config = dict(
    bias='none',
    tie_embeddings=False,
    train_tokens=240800000,
)
Each number is 200 + 40 x the weight over its row's rms, rounded and kept within 0 to 999. Layers, rows and columns count from 0. The size before them is the row's rms in percent of the matrix's.

# layer 6 MLP gate, 1024x256, rms 0.0836, rows 353-389, columns 64-127
100,153,175,258,173,264,137,168,173,196,234,209,190,216,158,231,154,204,153,167,216,199,178,220,143,315,250,190,216,170,262,133,231,197,200,182,162,157,212,239,222,224,205,131,230,224,235,227,207,206,192,211,248,199,246,223,272,201,248,118,223,233,193,182,217
108,47,202,204,162,174,180,186,203,180,189,176,159,212,245,294,139,120,161,182,179,182,172,199,126,145,192,261,225,163,249,173,246,181,223,230,206,183,206,165,194,168,205,118,206,198,181,200,181,277,234,213,195,186,137,143,255,156,154,268,240,275,126,229,211
099,185,207,145,283,223,205,281,216,194,241,163,204,193,209,194,140,274,197,236,189,133,160,203,175,179,260,148,204,245,234,209,275,160,131,259,202,212,172,155,191,184,224,206,194,211,205,177,220,155,200,120,224,198,126,281,215,187,206,201,213,200,172,254,158
103,212,206,158,193,222,227,191,142,149,232,206,185,259,282,321,250,252,213,214,257,246,186,239,226,139,215,140,211,171,198,227,202,219,200,244,131,193,216,197,234,178,263,185,195,207,211,204,204,147,185,222,174,166,192,187,240,193,207,209,245,341,142,235,181
104,178,283,205,193,246,221,234,206,160,175,244,198,275,241,276,131,174,215,192,191,163,210,170,193,138,214,259,161,154,216,244,189,179,149,200,195,183,254,208,237,190,260,242,236,224,193,202,194,171,179,158,227,236,165,244,184,215,220,247,197,265,216,212,224
096,190,265,127,155,159,208,171,206,228,295,189,222,246,196,227,164,188,224,210,262,168,210,209,239,209,204,238,227,253,194,140,208,156,203,200,173,249,252,134,204,204,185,219,221,181,204,127,245,237,243,258,248,276,248,129,283,178,243,168,176,142,271,275,172
104,198,173,168,143,255,141,157,166,176,133,247,219,235,203,227,194,173,92,251,171,156,168,180,234,172,207,219,222,204,254,186,196,202,136,153,244,226,165,210,157,217,270,187,183,218,223,121,119,217,181,218,213,213,219,254,191,159,117,212,194,202,140,212,245
102,219,194,259,240,215,159,212,183,164,219,178,202,179,198,267,151,156,221,297,196,240,200,247,215,306,237,236,249,200,234,174,264,212,222,286,150,176,202,150,215,244,191,165,173,251,261,187,255,144,189,213,195,196,174,229,202,191,206,200,214,196,139,225,167
095,163,129,193,243,175,179,97,248,168,213,129,192,250,255,166,198,187,231,141,162,252,178,208,232,234,208,196,221,180,165,252,169,266,213,162,179,226,118,207,172,179,190,113,181,163,174,187,193,230,152,243,214,132,189,197,174,177,155,188,198,198,233,174,155
102,133,169,238,183,221,184,144,158,201,156,196,200,220,209,155,243,201,172,243,235,160,197,184,181,106,178,182,214,197,232,215,252,200,184,261,218,198,221,206,119,173,271,154,247,142,271,166,189,224,233,241,145,143,132,225,137,133,179,186,238,209,225,197,244
099,163,188,185,228,178,185,233,179,207,230,144,134,238,224,292,159,200,205,148,183,198,190,247,223,246,240,224,162,132,199,170,97,216,204,258,192,185,192,276,252,210,157,148,247,196,225,205,201,241,159,206,278,195,147,196,172,134,125,213,213,150,158,188,234
099,174,237,197,134,163,230,145,223,206,157,276,233,163,239,189,187,190,220,216,233,241,224,135,212,238,166,197,167,193,182,243,177,188,204,140,289,155,254,197,169,212,222,177,150,177,175,196,243,208,246,250,183,102,248,232,289,194,210,201,242,190,141,189,159
103,160,201,129,185,178,155,206,288,199,198,237,169,201,207,227,92,243,180,224,315,262,228,188,184,198,164,229,160,236,197,170,186,164,249,196,152,147,149,105,245,170,148,217,229,189,170,178,236,244,196,204,161,209,137,208,285,185,156,148,189,165,260,182,229
099,211,248,211,215,91,184,173,191,206,257,196,257,177,280,258,201,173,170,190,272,186,187,232,236,137,191,240,300,246,209,136,172,209,217,180,259,166,237,260,178,207,195,196,226,219,239,223,127,184,251,198,196,177,199,181,249,178,237,273,244,174,180,179,211
096,177,167,216,156,188,235,214,162,137,199,140,230,172,196,197,173,151,191,189,151,181,199,230,211,233,207,240,225,212,209,215,263,106,208,315,254,187,211,242,245,231,226,212,222,156,160,183,190,235,265,195,238,165,138,186,250,206,210,201,324,146,207,223,245
107,180,190,263,194,151,202,196,177,203,150,218,277,146,224,168,223,173,279,155,153,162,194,165,184,213,220,211,174,196,252,172,155,250,189,154,190,159,169,259,257,187,149,214,195,271,202,175,239,150,226,235,166,226,170,120,253,192,151,244,200,273,182,218,182
086,217,149,195,147,178,267,147,167,161,144,205,230,182,145,203,193,246,196,251,174,161,233,214,209,204,232,200,240,189,232,193,192,268,211,130,175,207,224,247,194,197,179,227,138,183,245,270,272,252,178,196,178,184,215,175,239,252,278,109,202,228,235,199,162
098,225,181,217,200,139,226,219,195,230,161,171,208,152,223,111,208,178,196,118,272,213,184,261,203,220,210,175,257,142,228,212,197,187,198,236,243,142,194,139,213,141,171,151,281,255,253,236,215,120,137,212,219,198,177,273,198,212,125,172,191,259,183,246,154
098,134,175,164,262,129,130,131,279,207,212,176,183,161,259,183,216,198,211,198,283,102,188,188,133,222,207,225,187,161,136,167,156,173,140,196,192,180,206,172,243,228,183,176,256,138,161,232,187,198,218,216,236,197,145,292,191,186,209,167,237,230,307,199,292
093,131,207,155,147,198,173,220,130,141,234,217,217,207,197,191,225,156,173,277,192,165,217,192,170,155,220,243,208,280,212,118,187,198,160,214,181,206,161,244,160,262,200,196,143,139,130,141,203,207,262,187,225,183,184,177,196,223,244,205,184,199,323,220,198
098,211,144,268,262,218,152,262,228,127,186,205,119,190,285,203,185,188,175,183,229,200,207,225,223,219,167,196,136,259,159,258,155,190,177,244,250,182,147,199,173,140,207,261,231,187,177,200,194,251,197,182,199,162,216,147,237,190,152,219,214,243,193,221,247
101,154,147,228,182,189,232,198,188,209,202,124,265,185,183,279,217,221,141,202,252,198,181,201,276,179,253,220,182,267,271,218,270,244,260,236,189,171,239,306,209,279,211,199,224,198,138,179,166,208,182,216,199,191,184,243,182,208,165,226,276,287,161,257,237
099,124,158,220,190,183,212,202,165,173,81,256,167,101,290,160,205,226,206,162,185,168,111,154,233,198,236,161,214,181,163,178,206,169,176,280,281,163,191,194,211,181,140,226,87,219,268,265,204,174,232,147,165,188,212,178,200,238,223,172,111,173,142,162,215
106,205,236,195,214,168,261,203,162,175,201,195,188,208,233,232,189,228,250,181,187,177,202,269,241,262,207,171,175,257,197,248,184,180,197,236,215,187,162,225,193,128,170,176,250,187,144,227,206,140,173,187,137,236,163,148,178,254,212,197,238,164,161,190,119
100,174,233,222,194,162,166,183,237,85,167,206,241,274,251,265,239,139,75,184,196,210,145,137,161,218,227,150,230,151,202,123,228,250,219,215,245,232,159,165,212,104,172,187,167,195,156,241,209,186,172,214,287,152,226,198,243,275,126,191,121,204,240,187,244
109,90,238,156,282,160,153,182,157,189,204,123,174,253,194,181,146,103,188,172,194,169,102,179,190,190,183,225,192,195,225,174,235,213,177,231,152,160,169,256,251,274,252,173,156,226,208,186,207,164,198,257,244,189,167,282,103,195,158,160,208,254,195,174,248
101,183,180,145,189,211,205,143,326,160,260,271,218,202,207,259,197,187,161,126,244,132,198,153,200,147,264,248,200,202,192,220,173,151,232,238,217,138,252,194,218,171,209,142,203,163,230,195,135,196,285,196,191,199,212,201,152,175,182,147,214,242,217,213,234
104,187,149,187,292,203,186,182,172,161,172,128,183,213,256,257,179,240,124,226,214,225,201,203,238,232,213,214,196,145,249,238,169,217,165,249,193,178,185,206,191,150,176,175,173,217,201,175,285,138,218,242,287,190,202,230,165,140,188,251,229,150,190,232,260
095,161,189,169,157,208,279,266,145,194,185,155,130,174,173,263,179,198,146,195,235,158,256,195,159,158,194,199,219,190,146,242,266,240,161,143,217,206,169,228,248,145,156,209,183,197,223,157,182,226,241,182,249,221,152,156,201,195,203,185,216,156,208,236,190
094,174,259,182,239,193,230,171,177,129,262,165,224,196,174,197,268,242,104,176,107,129,185,220,221,190,132,138,180,196,254,251,207,175,162,142,239,132,204,238,200,230,167,221,326,218,232,138,146,189,169,158,222,144,206,216,166,177,238,154,193,203,265,177,249
105,181,192,179,179,242,248,167,239,165,245,165,181,242,156,242,206,169,227,159,262,197,207,253,240,180,190,171,230,232,253,167,180,215,220,210,211,195,301,182,117,243,146,225,188,154,238,268,172,200,203,148,188,265,212,204,225,186,269,190,259,238,218,131,207
098,215,142,157,235,189,144,250,261,214,254,184,258,210,193,167,143,203,192,173,295,128,207,182,201,226,209,222,205,200,280,192,288,260,173,159,204,153,185,313,186,127,266,269,306,192,178,215,147,230,205,269,176,160,222,234,231,218,239,220,205,162,241,224,186
101,128,215,195,209,235,245,192,226,231,238,273,257,187,206,174,202,228,164,180,231,175,258,163,251,123,290,188,231,236,208,212,217,222,158,224,236,128,229,222,238,223,183,183,165,221,186,224,220,197,203,202,154,181,180,206,196,177,166,132,280,244,248,169,121
099,125,209,203,230,218,145,194,174,214,191,199,225,260,195,158,227,226,152,209,150,214,182,262,255,176,183,150,215,198,214,235,149,193,139,270,218,213,195,175,231,249,223,184,173,214,215,140,195,216,177,236,178,207,162,236,190,250,188,224,156,207,222,188,221
101,137,162,192,159,152,136,188,218,198,198,309,280,228,214,228,200,196,255,242,130,198,211,193,226,203,196,195,235,263,240,175,155,132,194,313,251,180,197,172,227,192,234,185,187,217,197,188,172,210,162,145,184,169,234,181,268,230,102,217,182,186,149,237,243
110,189,176,226,157,195,205,236,222,186,178,244,216,214,189,155,222,179,189,214,216,195,158,170,232,182,207,140,230,256,251,181,180,149,199,206,183,140,152,218,182,164,143,158,212,133,199,232,198,211,162,181,275,194,182,201,146,209,244,151,201,207,221,158,164
098,137,179,102,236,158,213,211,279,198,191,209,192,203,205,173,187,157,174,182,189,232,206,246,230,190,209,154,255,256,205,211,207,246,186,202,214,194,185,224,192,253,196,154,170,202,192,228,185,198,144,182,221,260,283,194,140,190,264,129,250,240,209,253,204
# layer 6 MLP up, 1024x256, rms 0.0771, rows 353-388, columns 64-127
103,164,211,157,256,213,207,158,278,190,254,142,172,210,158,211,139,269,219,163,176,156,214,206,227,251,179,208,262,293,223,176,201,169,220,151,217,153,230,235,225,232,215,217,245,252,194,216,295,169,206,202,243,218,134,228,214,215,160,232,243,183,224,147,225
103,245,222,251,197,225,146,183,211,224,105,232,205,184,208,311,250,282,289,208,186,173,206,274,172,149,205,226,231,194,248,130,220,168,231,123,232,204,220,202,225,165,189,247,190,170,280,187,194,223,236,252,202,202,241,205,179,180,251,186,209,120,148,264,199
098,201,216,191,184,151,182,206,212,187,226,209,180,219,212,256,214,198,137,190,237,226,260,217,202,218,241,204,206,226,235,134,266,228,201,279,214,194,190,246,231,138,131,189,165,184,222,224,146,174,281,144,143,237,209,166,198,212,231,185,118,215,186,146,194
106,167,179,266,206,246,167,234,163,147,224,227,249,253,208,203,212,244,227,201,172,155,221,189,202,165,175,234,185,200,146,203,187,176,184,211,175,214,122,187,132,181,188,199,187,209,246,228,215,180,232,277,162,119,84,166,238,314,175,126,176,265,214,269,154
105,189,273,169,221,161,168,161,166,263,187,275,205,281,215,223,188,241,161,303,139,194,171,229,183,254,178,216,243,208,236,67,180,166,227,144,243,165,197,166,235,204,237,142,159,249,189,157,178,200,225,182,178,207,266,194,223,222,168,219,191,126,236,154,160
096,196,241,122,186,241,239,102,162,125,196,219,249,127,229,181,231,231,124,242,157,215,227,204,179,166,241,229,254,188,93,187,169,258,151,201,210,171,215,226,180,278,155,227,176,201,228,186,206,244,248,179,155,130,222,223,203,232,201,204,186,199,184,164,251
102,239,180,177,177,218,190,137,221,183,193,216,105,154,161,234,215,196,236,221,185,221,145,259,237,222,248,199,189,163,112,285,216,279,207,224,229,143,215,199,180,214,211,139,206,192,177,230,153,158,159,186,247,213,182,307,189,174,208,140,223,240,156,224,214
101,177,169,184,210,242,187,201,194,163,208,225,141,182,170,204,166,306,225,154,156,159,213,191,186,233,172,229,159,274,244,160,229,152,215,181,199,170,145,194,207,249,250,162,169,265,215,288,159,217,168,166,161,176,161,221,264,171,219,245,209,144,199,166,277
097,245,222,196,221,209,188,256,247,148,210,196,222,222,160,121,261,203,220,155,149,111,159,199,180,180,182,221,221,183,220,274,223,191,212,133,201,218,191,205,255,189,260,152,236,186,186,157,186,156,241,242,150,223,307,268,175,254,175,196,206,151,243,231,212
100,225,226,168,132,201,178,201,209,216,232,205,217,184,210,171,208,259,180,161,207,174,197,185,189,190,136,218,201,163,190,232,215,224,270,177,184,193,265,273,285,212,244,231,244,182,170,206,203,235,290,194,144,120,126,206,181,196,132,182,196,188,185,195,233
099,176,191,179,210,153,242,233,189,194,173,254,213,203,172,239,256,186,214,225,218,160,250,96,186,182,173,235,223,221,241,238,174,234,224,209,182,177,231,251,146,208,213,167,169,183,231,230,242,201,208,177,182,208,114,248,181,154,222,239,202,249,176,198,258
103,220,171,189,235,223,218,233,97,151,155,289,223,196,199,195,238,204,200,196,252,207,231,236,211,224,211,189,205,243,175,197,152,222,160,205,242,174,226,242,199,161,143,145,298,198,171,189,145,229,175,176,208,194,159,235,228,206,133,240,208,176,316,184,209
108,203,209,141,188,180,148,236,218,171,256,215,212,278,146,197,308,184,219,171,169,134,201,252,198,167,209,227,190,220,176,277,135,157,164,287,213,223,164,229,271,221,240,145,124,185,227,141,153,144,233,201,173,331,184,208,256,293,175,150,190,287,154,295,123
100,196,206,227,250,162,250,210,226,220,157,149,249,218,235,271,211,192,189,222,235,150,189,213,285,209,203,194,181,184,190,176,241,183,156,242,181,195,191,191,158,157,173,215,172,194,173,250,234,183,133,205,222,225,203,191,152,201,216,197,238,183,197,204,198
097,186,205,185,214,234,171,174,162,205,223,121,241,207,120,248,196,224,170,167,158,238,153,193,237,168,223,193,185,219,242,245,142,242,206,186,257,199,190,222,163,207,172,263,259,258,200,231,235,194,208,171,220,261,247,171,203,166,135,265,208,251,203,191,213
105,159,231,144,172,213,103,145,209,139,211,273,210,221,139,208,227,221,216,178,223,201,193,195,137,170,248,174,164,184,133,180,195,177,166,212,201,183,167,202,217,134,234,192,190,172,189,201,184,145,107,281,171,169,198,230,170,166,141,218,184,119,227,220,196
088,213,199,174,209,176,144,274,252,207,234,204,236,205,155,191,162,231,210,186,211,212,235,213,225,239,127,209,191,291,229,169,189,200,216,227,234,215,222,190,228,197,188,219,270,164,190,210,226,192,212,173,194,225,232,200,154,218,246,195,195,253,176,267,197
100,165,148,212,198,223,239,272,228,200,193,165,172,209,210,144,204,131,178,155,244,104,142,205,247,221,116,246,218,263,307,164,155,203,128,152,246,189,176,186,152,207,197,230,213,203,204,196,201,160,246,109,289,196,179,185,198,226,170,209,201,199,184,301,187
095,198,199,222,221,272,229,238,204,239,179,217,236,231,186,212,213,128,240,207,189,235,234,271,203,250,195,235,188,155,227,200,202,211,218,183,154,205,271,197,242,251,170,151,188,176,103,211,214,211,222,213,161,251,212,277,150,201,212,111,213,234,235,135,217
091,175,150,227,219,210,212,217,158,162,143,164,172,148,246,246,187,229,169,191,198,193,206,329,153,182,202,158,190,153,166,139,205,240,168,203,226,186,202,184,121,183,229,149,215,151,263,269,167,159,186,181,180,209,150,146,207,147,202,173,186,196,193,224,227
100,176,201,266,187,251,225,184,266,229,201,318,192,161,240,222,172,200,203,215,219,253,131,212,296,219,236,221,199,157,179,212,259,202,170,276,251,235,224,247,216,240,165,183,144,166,265,220,270,181,246,229,208,219,198,212,227,225,102,215,221,173,154,244,189
100,192,198,209,250,237,197,181,127,200,216,110,221,195,204,197,189,179,245,213,174,200,205,146,229,192,226,213,221,224,182,228,175,275,199,173,249,223,269,227,314,175,275,168,174,218,165,238,134,228,143,283,256,184,224,208,190,152,156,182,196,176,243,241,219
100,225,203,196,202,194,179,216,179,214,206,214,229,188,198,213,312,167,214,260,204,131,219,163,225,242,335,237,186,231,223,123,185,154,155,225,230,215,242,287,151,234,192,188,148,205,225,144,204,117,192,184,209,281,277,253,193,138,245,286,183,112,160,198,252
105,263,178,209,255,167,289,197,134,157,205,217,181,248,201,150,213,220,176,248,190,188,177,254,224,212,169,199,287,218,261,182,236,187,159,237,244,209,167,190,241,204,269,175,177,188,250,211,267,209,229,183,169,200,201,190,247,149,164,225,212,170,157,213,259
100,213,195,173,174,233,229,188,221,192,223,222,190,184,232,300,156,223,184,160,161,158,167,276,217,224,226,188,171,153,205,177,105,222,191,203,165,222,215,256,163,214,229,157,246,190,242,215,170,166,140,166,239,152,218,211,168,286,243,120,188,234,176,122,241
106,210,219,152,120,123,209,202,207,249,208,207,166,141,149,270,255,207,149,163,156,215,216,232,219,198,224,178,212,181,255,248,222,215,202,172,224,158,186,234,150,197,145,211,201,205,223,194,159,219,172,218,259,188,200,203,196,195,165,170,106,181,144,238,170
105,196,209,175,179,231,179,197,198,168,257,180,207,187,203,200,136,171,291,213,208,177,303,230,181,186,157,221,200,248,205,208,139,185,216,144,275,178,222,189,237,172,161,130,243,170,204,233,206,220,251,177,237,145,193,162,193,221,249,119,179,184,243,269,203
101,202,226,234,229,276,165,208,149,203,206,171,185,235,182,135,175,150,173,182,187,242,120,140,206,205,184,193,218,202,189,144,151,247,164,183,243,225,194,200,193,181,186,299,258,208,132,145,221,219,191,244,173,211,236,177,231,201,200,185,91,188,206,134,121
096,202,138,166,229,218,156,280,201,170,232,185,187,175,129,130,192,280,197,156,163,112,139,173,238,216,224,195,203,192,230,229,149,151,172,133,199,192,154,197,189,217,237,191,209,213,135,192,195,175,173,174,156,263,274,202,220,239,174,226,210,225,174,224,232
092,153,152,254,148,193,147,145,198,265,240,263,234,224,189,194,202,202,196,180,184,214,212,251,187,201,141,105,185,163,148,247,185,197,192,215,220,220,184,179,206,242,211,206,259,207,257,223,179,213,215,252,239,187,218,220,206,209,174,196,191,217,226,120,174
104,211,192,150,275,137,186,198,202,152,216,123,165,139,242,208,224,129,213,223,201,205,309,213,228,241,186,213,296,284,208,254,241,254,154,244,172,216,225,193,195,211,165,200,199,140,163,218,237,240,172,214,232,187,282,156,198,196,205,159,234,253,230,175,260
101,192,197,208,228,192,155,138,118,198,201,194,143,204,146,220,163,247,263,107,235,192,210,242,163,253,238,211,205,236,193,235,168,186,237,177,260,193,226,266,152,139,219,219,217,236,257,193,245,223,230,192,256,195,187,179,145,254,202,189,239,168,194,178,169
102,202,146,196,202,204,180,151,278,150,112,201,264,260,183,214,140,195,250,202,198,196,171,138,285,187,204,191,207,213,189,170,291,237,219,212,170,199,269,244,154,190,196,153,209,216,265,199,174,140,174,195,176,165,192,282,194,236,123,200,162,155,154,236,201
101,202,242,142,134,226,139,255,138,292,243,172,158,294,191,189,206,230,171,235,196,233,138,247,233,176,285,169,207,210,259,248,235,194,200,246,202,217,181,217,244,147,242,166,259,133,141,198,192,211,200,137,209,171,198,266,200,166,228,207,218,223,276,213,182
100,222,231,220,204,228,157,180,203,190,220,184,256,222,212,253,254,210,228,168,178,226,240,171,178,227,130,165,213,201,224,232,221,216,188,105,148,214,147,170,184,246,264,172,173,223,217,209,269,221,189,239,213,224,253,253,129,230,200,166,229,179,256,172,210
104,210,201,237,156,209,263,170,205,160,196,238,175,171,227,274,214,138,156,167,237,269,162,223,206,171,158,242,240,199,193,222,249,151,251,178,191,189,238,189,224,215,237,108,145,176,277,163,211,197,165,184,188,197,215,229,226,239,247,190,263,201,192,250,232
# layer 6 MLP down (transposed), 1024x256, rms 0.0762, rows 353-388, columns 64-127
105,185,273,237,217,166,241,232,189,165,153,169,220,227,179,183,243,180,186,203,177,314,224,196,232,171,292,241,187,213,255,140,211,180,128,198,218,238,254,148,235,184,182,193,151,161,109,211,126,133,240,169,247,246,199,162,244,229,199,181,170,212,211,223,151
102,217,157,201,251,160,177,180,196,255,202,197,130,137,203,174,181,214,320,188,196,153,191,159,149,260,196,210,224,143,250,200,185,191,224,271,223,262,211,202,167,177,243,165,134,194,189,160,246,228,218,233,252,223,177,134,235,221,204,213,217,180,217,171,249
099,214,268,161,183,117,149,160,201,239,165,187,168,207,193,149,129,220,214,234,234,158,265,234,166,163,231,200,197,228,157,167,230,220,221,230,199,224,181,225,227,205,190,243,159,115,296,258,250,194,237,163,191,179,193,194,147,195,229,164,166,185,146,238,276
104,172,204,154,160,268,146,167,241,230,257,191,248,292,271,215,175,112,200,140,185,310,226,226,159,186,252,204,222,208,241,208,199,176,248,193,278,208,173,117,207,237,209,186,237,183,186,185,234,213,232,179,230,154,267,229,220,217,226,192,153,256,95,244,194
104,246,173,190,178,170,214,153,165,208,236,169,243,226,206,250,140,193,215,204,230,260,230,143,200,219,204,220,183,199,170,237,225,211,229,97,188,264,176,206,223,163,220,152,105,263,201,224,201,174,175,214,183,167,281,218,247,200,129,175,168,242,169,146,220
095,188,246,276,226,127,151,235,148,153,227,106,172,237,223,157,228,143,164,231,187,175,168,194,102,191,209,165,247,258,146,193,137,213,183,200,172,134,231,237,128,155,255,255,212,208,150,109,208,128,213,157,190,129,136,159,217,180,159,254,199,160,179,170,198
102,211,231,203,204,267,159,254,243,199,194,219,162,247,247,215,164,241,211,148,171,173,272,207,276,178,214,144,144,199,269,159,201,194,216,186,254,171,128,184,170,177,173,153,248,226,183,263,131,207,185,226,166,213,275,246,231,193,140,214,207,261,123,246,179
102,169,197,247,237,261,148,203,278,166,165,244,187,262,184,182,154,174,215,151,226,280,199,226,200,175,166,150,153,207,224,143,177,231,263,188,155,176,280,248,275,278,249,209,240,231,242,213,301,205,230,183,153,163,211,174,154,212,232,173,237,222,153,151,201
097,202,254,205,214,199,180,200,258,168,170,214,210,194,178,147,204,94,62,205,200,260,261,206,188,252,143,157,181,197,203,182,186,233,300,153,294,189,217,155,262,268,187,224,212,251,123,257,225,182,347,252,178,159,260,198,155,233,128,165,187,145,243,155,207
101,203,228,195,192,202,221,255,222,210,200,156,246,179,179,219,93,182,200,239,161,229,192,264,225,227,244,237,245,149,194,172,199,222,292,110,256,212,110,220,260,238,155,233,79,221,204,185,183,164,244,191,254,223,222,228,228,197,219,216,135,186,169,205,242
102,232,196,198,178,246,171,204,199,141,187,201,179,254,198,124,146,182,104,219,160,199,172,246,225,182,197,232,231,249,216,202,228,270,168,166,186,275,227,253,202,197,156,205,205,129,202,216,304,173,140,236,221,236,231,249,166,264,225,169,162,236,188,280,184
103,161,180,224,208,205,200,183,149,209,183,183,188,121,214,173,148,173,214,213,243,196,216,240,154,208,203,293,185,234,194,201,150,155,238,161,277,234,225,199,143,194,159,178,159,256,206,156,237,259,163,199,223,137,146,135,278,166,210,267,249,221,169,183,180
109,215,117,216,193,196,182,184,169,178,212,154,176,165,185,206,191,230,244,129,279,267,147,321,216,219,196,244,222,177,154,224,204,203,294,169,200,248,218,220,206,159,186,221,163,236,221,182,179,251,166,185,184,274,259,200,291,188,173,159,194,214,191,197,188
100,240,189,119,220,148,247,197,110,222,208,195,203,114,195,234,238,139,202,262,190,227,181,205,149,197,198,203,185,190,198,296,220,216,263,163,210,168,200,257,230,228,168,146,204,191,235,229,146,261,198,248,204,175,278,148,240,187,162,143,80,147,240,230,198
097,180,249,168,201,248,222,167,238,169,217,242,197,185,182,225,240,257,242,174,275,147,137,183,284,148,254,217,75,119,210,187,214,215,132,249,276,106,248,228,215,161,187,245,252,217,215,204,151,209,224,292,202,177,147,186,307,198,185,227,236,193,183,136,187
102,201,209,225,220,149,200,178,161,166,112,226,236,174,226,250,144,240,168,173,228,149,263,168,231,109,223,207,199,159,230,112,170,213,166,227,155,199,149,137,224,186,204,242,153,190,180,249,274,180,253,226,190,211,258,199,224,230,259,199,227,237,119,129,227
091,243,217,135,199,240,221,294,189,255,252,266,256,224,185,209,169,213,169,285,187,251,221,223,215,216,195,180,180,160,178,206,233,160,284,229,197,138,246,270,198,236,128,187,216,104,190,254,185,191,130,224,164,217,244,204,172,255,128,129,169,199,234,176,215
101,233,204,237,218,154,195,237,231,171,191,143,256,142,199,210,234,143,164,149,189,214,273,101,169,185,253,223,221,114,162,223,206,136,224,187,177,80,226,197,165,195,209,215,190,167,215,217,250,193,188,187,171,253,269,279,195,202,131,149,287,228,112,202,251
098,241,243,151,196,189,170,138,243,210,148,158,169,207,224,196,154,228,257,197,173,168,215,172,299,204,235,151,171,168,241,195,175,220,211,159,165,224,171,190,220,171,250,225,205,186,200,191,196,156,177,199,188,190,260,178,227,301,159,162,247,105,221,114,217
093,179,192,151,170,235,177,151,239,163,201,178,177,234,197,194,225,159,154,170,222,152,146,272,237,189,190,283,168,185,196,136,240,145,185,286,175,155,194,209,141,182,202,277,177,184,244,240,297,174,185,168,161,208,151,155,172,228,172,176,207,198,86,198,235
100,245,170,185,260,144,206,159,147,190,198,145,211,171,183,92,227,167,293,213,181,173,177,255,149,113,196,172,154,289,197,264,224,228,211,172,265,246,198,165,190,201,159,175,210,244,184,249,197,288,119,187,168,128,213,151,219,183,159,151,179,209,244,272,177
094,234,173,266,174,218,205,255,275,194,187,220,191,176,151,192,253,188,135,214,169,179,263,229,252,215,256,265,181,213,197,196,273,195,306,218,195,223,225,249,267,133,167,173,223,203,228,180,181,263,185,175,180,185,214,242,204,192,170,198,314,274,173,249,205
099,188,217,233,159,217,177,272,208,227,240,244,184,157,293,186,232,224,285,199,283,116,216,234,108,167,220,195,233,185,167,145,181,150,239,176,260,180,225,175,216,278,201,214,205,181,263,226,276,193,210,238,141,183,230,239,205,219,178,198,225,180,187,149,209
100,207,215,202,192,185,180,155,212,194,217,242,215,134,145,274,211,168,189,189,262,184,180,135,175,132,168,209,184,172,177,252,328,193,255,179,247,231,230,197,162,231,235,191,163,185,188,168,221,234,249,179,179,187,216,209,266,153,227,181,200,253,221,172,275
100,183,177,282,269,201,156,208,240,180,183,176,225,93,207,213,174,134,206,204,187,159,153,153,135,216,185,219,215,177,182,218,194,162,207,218,212,200,114,168,180,208,197,227,149,254,151,201,240,233,185,139,267,185,159,156,180,175,203,238,180,185,211,231,146
107,139,219,168,184,175,164,182,164,221,266,156,212,168,158,216,122,155,179,130,236,179,184,258,149,140,126,225,143,161,219,166,249,213,192,241,198,246,256,239,163,226,222,292,206,202,215,271,202,209,175,104,190,180,283,225,187,191,204,255,210,167,148,193,191
104,237,158,201,230,242,206,188,252,250,246,204,238,223,208,223,257,189,176,184,177,153,253,213,238,155,243,231,201,199,143,259,153,218,210,183,237,167,171,188,169,193,185,293,265,154,171,184,158,230,262,142,145,146,191,181,111,170,180,204,210,191,162,182,229
100,140,186,211,189,252,223,173,218,204,122,200,199,166,302,228,162,197,201,264,154,261,116,222,218,159,226,199,235,141,160,227,210,150,173,268,197,156,125,216,243,192,219,168,178,175,163,178,229,203,201,149,262,159,178,199,231,187,199,219,170,207,204,234,254
098,211,184,206,160,240,192,228,172,225,253,170,159,179,148,156,290,231,167,275,230,178,169,236,188,160,156,181,161,212,204,180,127,178,251,121,202,283,191,180,140,188,221,102,195,127,202,135,145,293,182,195,211,173,169,228,191,147,208,184,255,192,190,225,212
094,254,235,140,133,171,193,181,259,231,173,223,212,164,197,205,167,164,168,235,138,238,176,168,213,196,257,201,157,236,195,216,211,198,129,186,195,217,219,164,204,229,168,182,286,238,270,152,174,172,205,265,187,240,155,218,168,196,246,222,256,193,207,168,169
106,175,169,260,212,180,160,163,213,189,152,101,193,178,203,194,249,199,169,230,166,175,202,236,208,203,176,187,195,184,165,243,225,208,206,162,202,139,201,188,309,214,204,239,225,175,214,192,204,227,253,240,146,176,185,226,140,189,166,278,191,166,249,194,156
101,268,231,238,235,158,203,169,253,207,133,230,199,166,199,145,159,156,160,207,153,224,161,214,217,213,191,209,193,152,201,198,241,189,251,182,232,154,219,241,231,152,219,223,231,156,151,219,208,195,233,175,213,154,201,149,185,196,187,263,271,250,219,175,154
105,218,255,273,145,283,169,197,184,236,172,267,186,147,211,189,202,231,163,233,211,226,232,171,128,177,170,243,209,146,143,237,233,253,237,170,178,165,241,275,198,230,175,119,222,184,189,176,163,273,197,152,223,212,247,235,240,237,237,126,230,181,161,223,182
097,184,188,157,179,253,194,233,140,248,206,190,167,161,173,206,207,197,203,205,262,263,206,163,191,206,152,170,143,205,189,175,203,199,308,231,199,310,251,207,174,214,206,164,138,145,166,253,151,236,216,200,161,150,167,156,127,229,108,242,239,222,119,217,202
099,150,230,238,211,271,172,272,256,274,229,197,138,125,193,217,217,154,270,240,156,222,193,152,183,181,148,219,208,197,172,235,168,173,165,110,236,253,266,190,179,189,169,153,151,225,199,175,153,175,194,160,253,181,183,226,232,266,206,277,196,195,194,228,221
104,248,245,162,204,148,179,183,164,206,212,221,169,238,200,100,186,191,228,246,193,213,208,253,272,257,231,122,248,224,158,184,189,247,164,203,232,116,202,159,228,111,188,165,209,163,243,151,186,204,200,141,206,176,189,199,217,206,187,210,159,155,218,174,215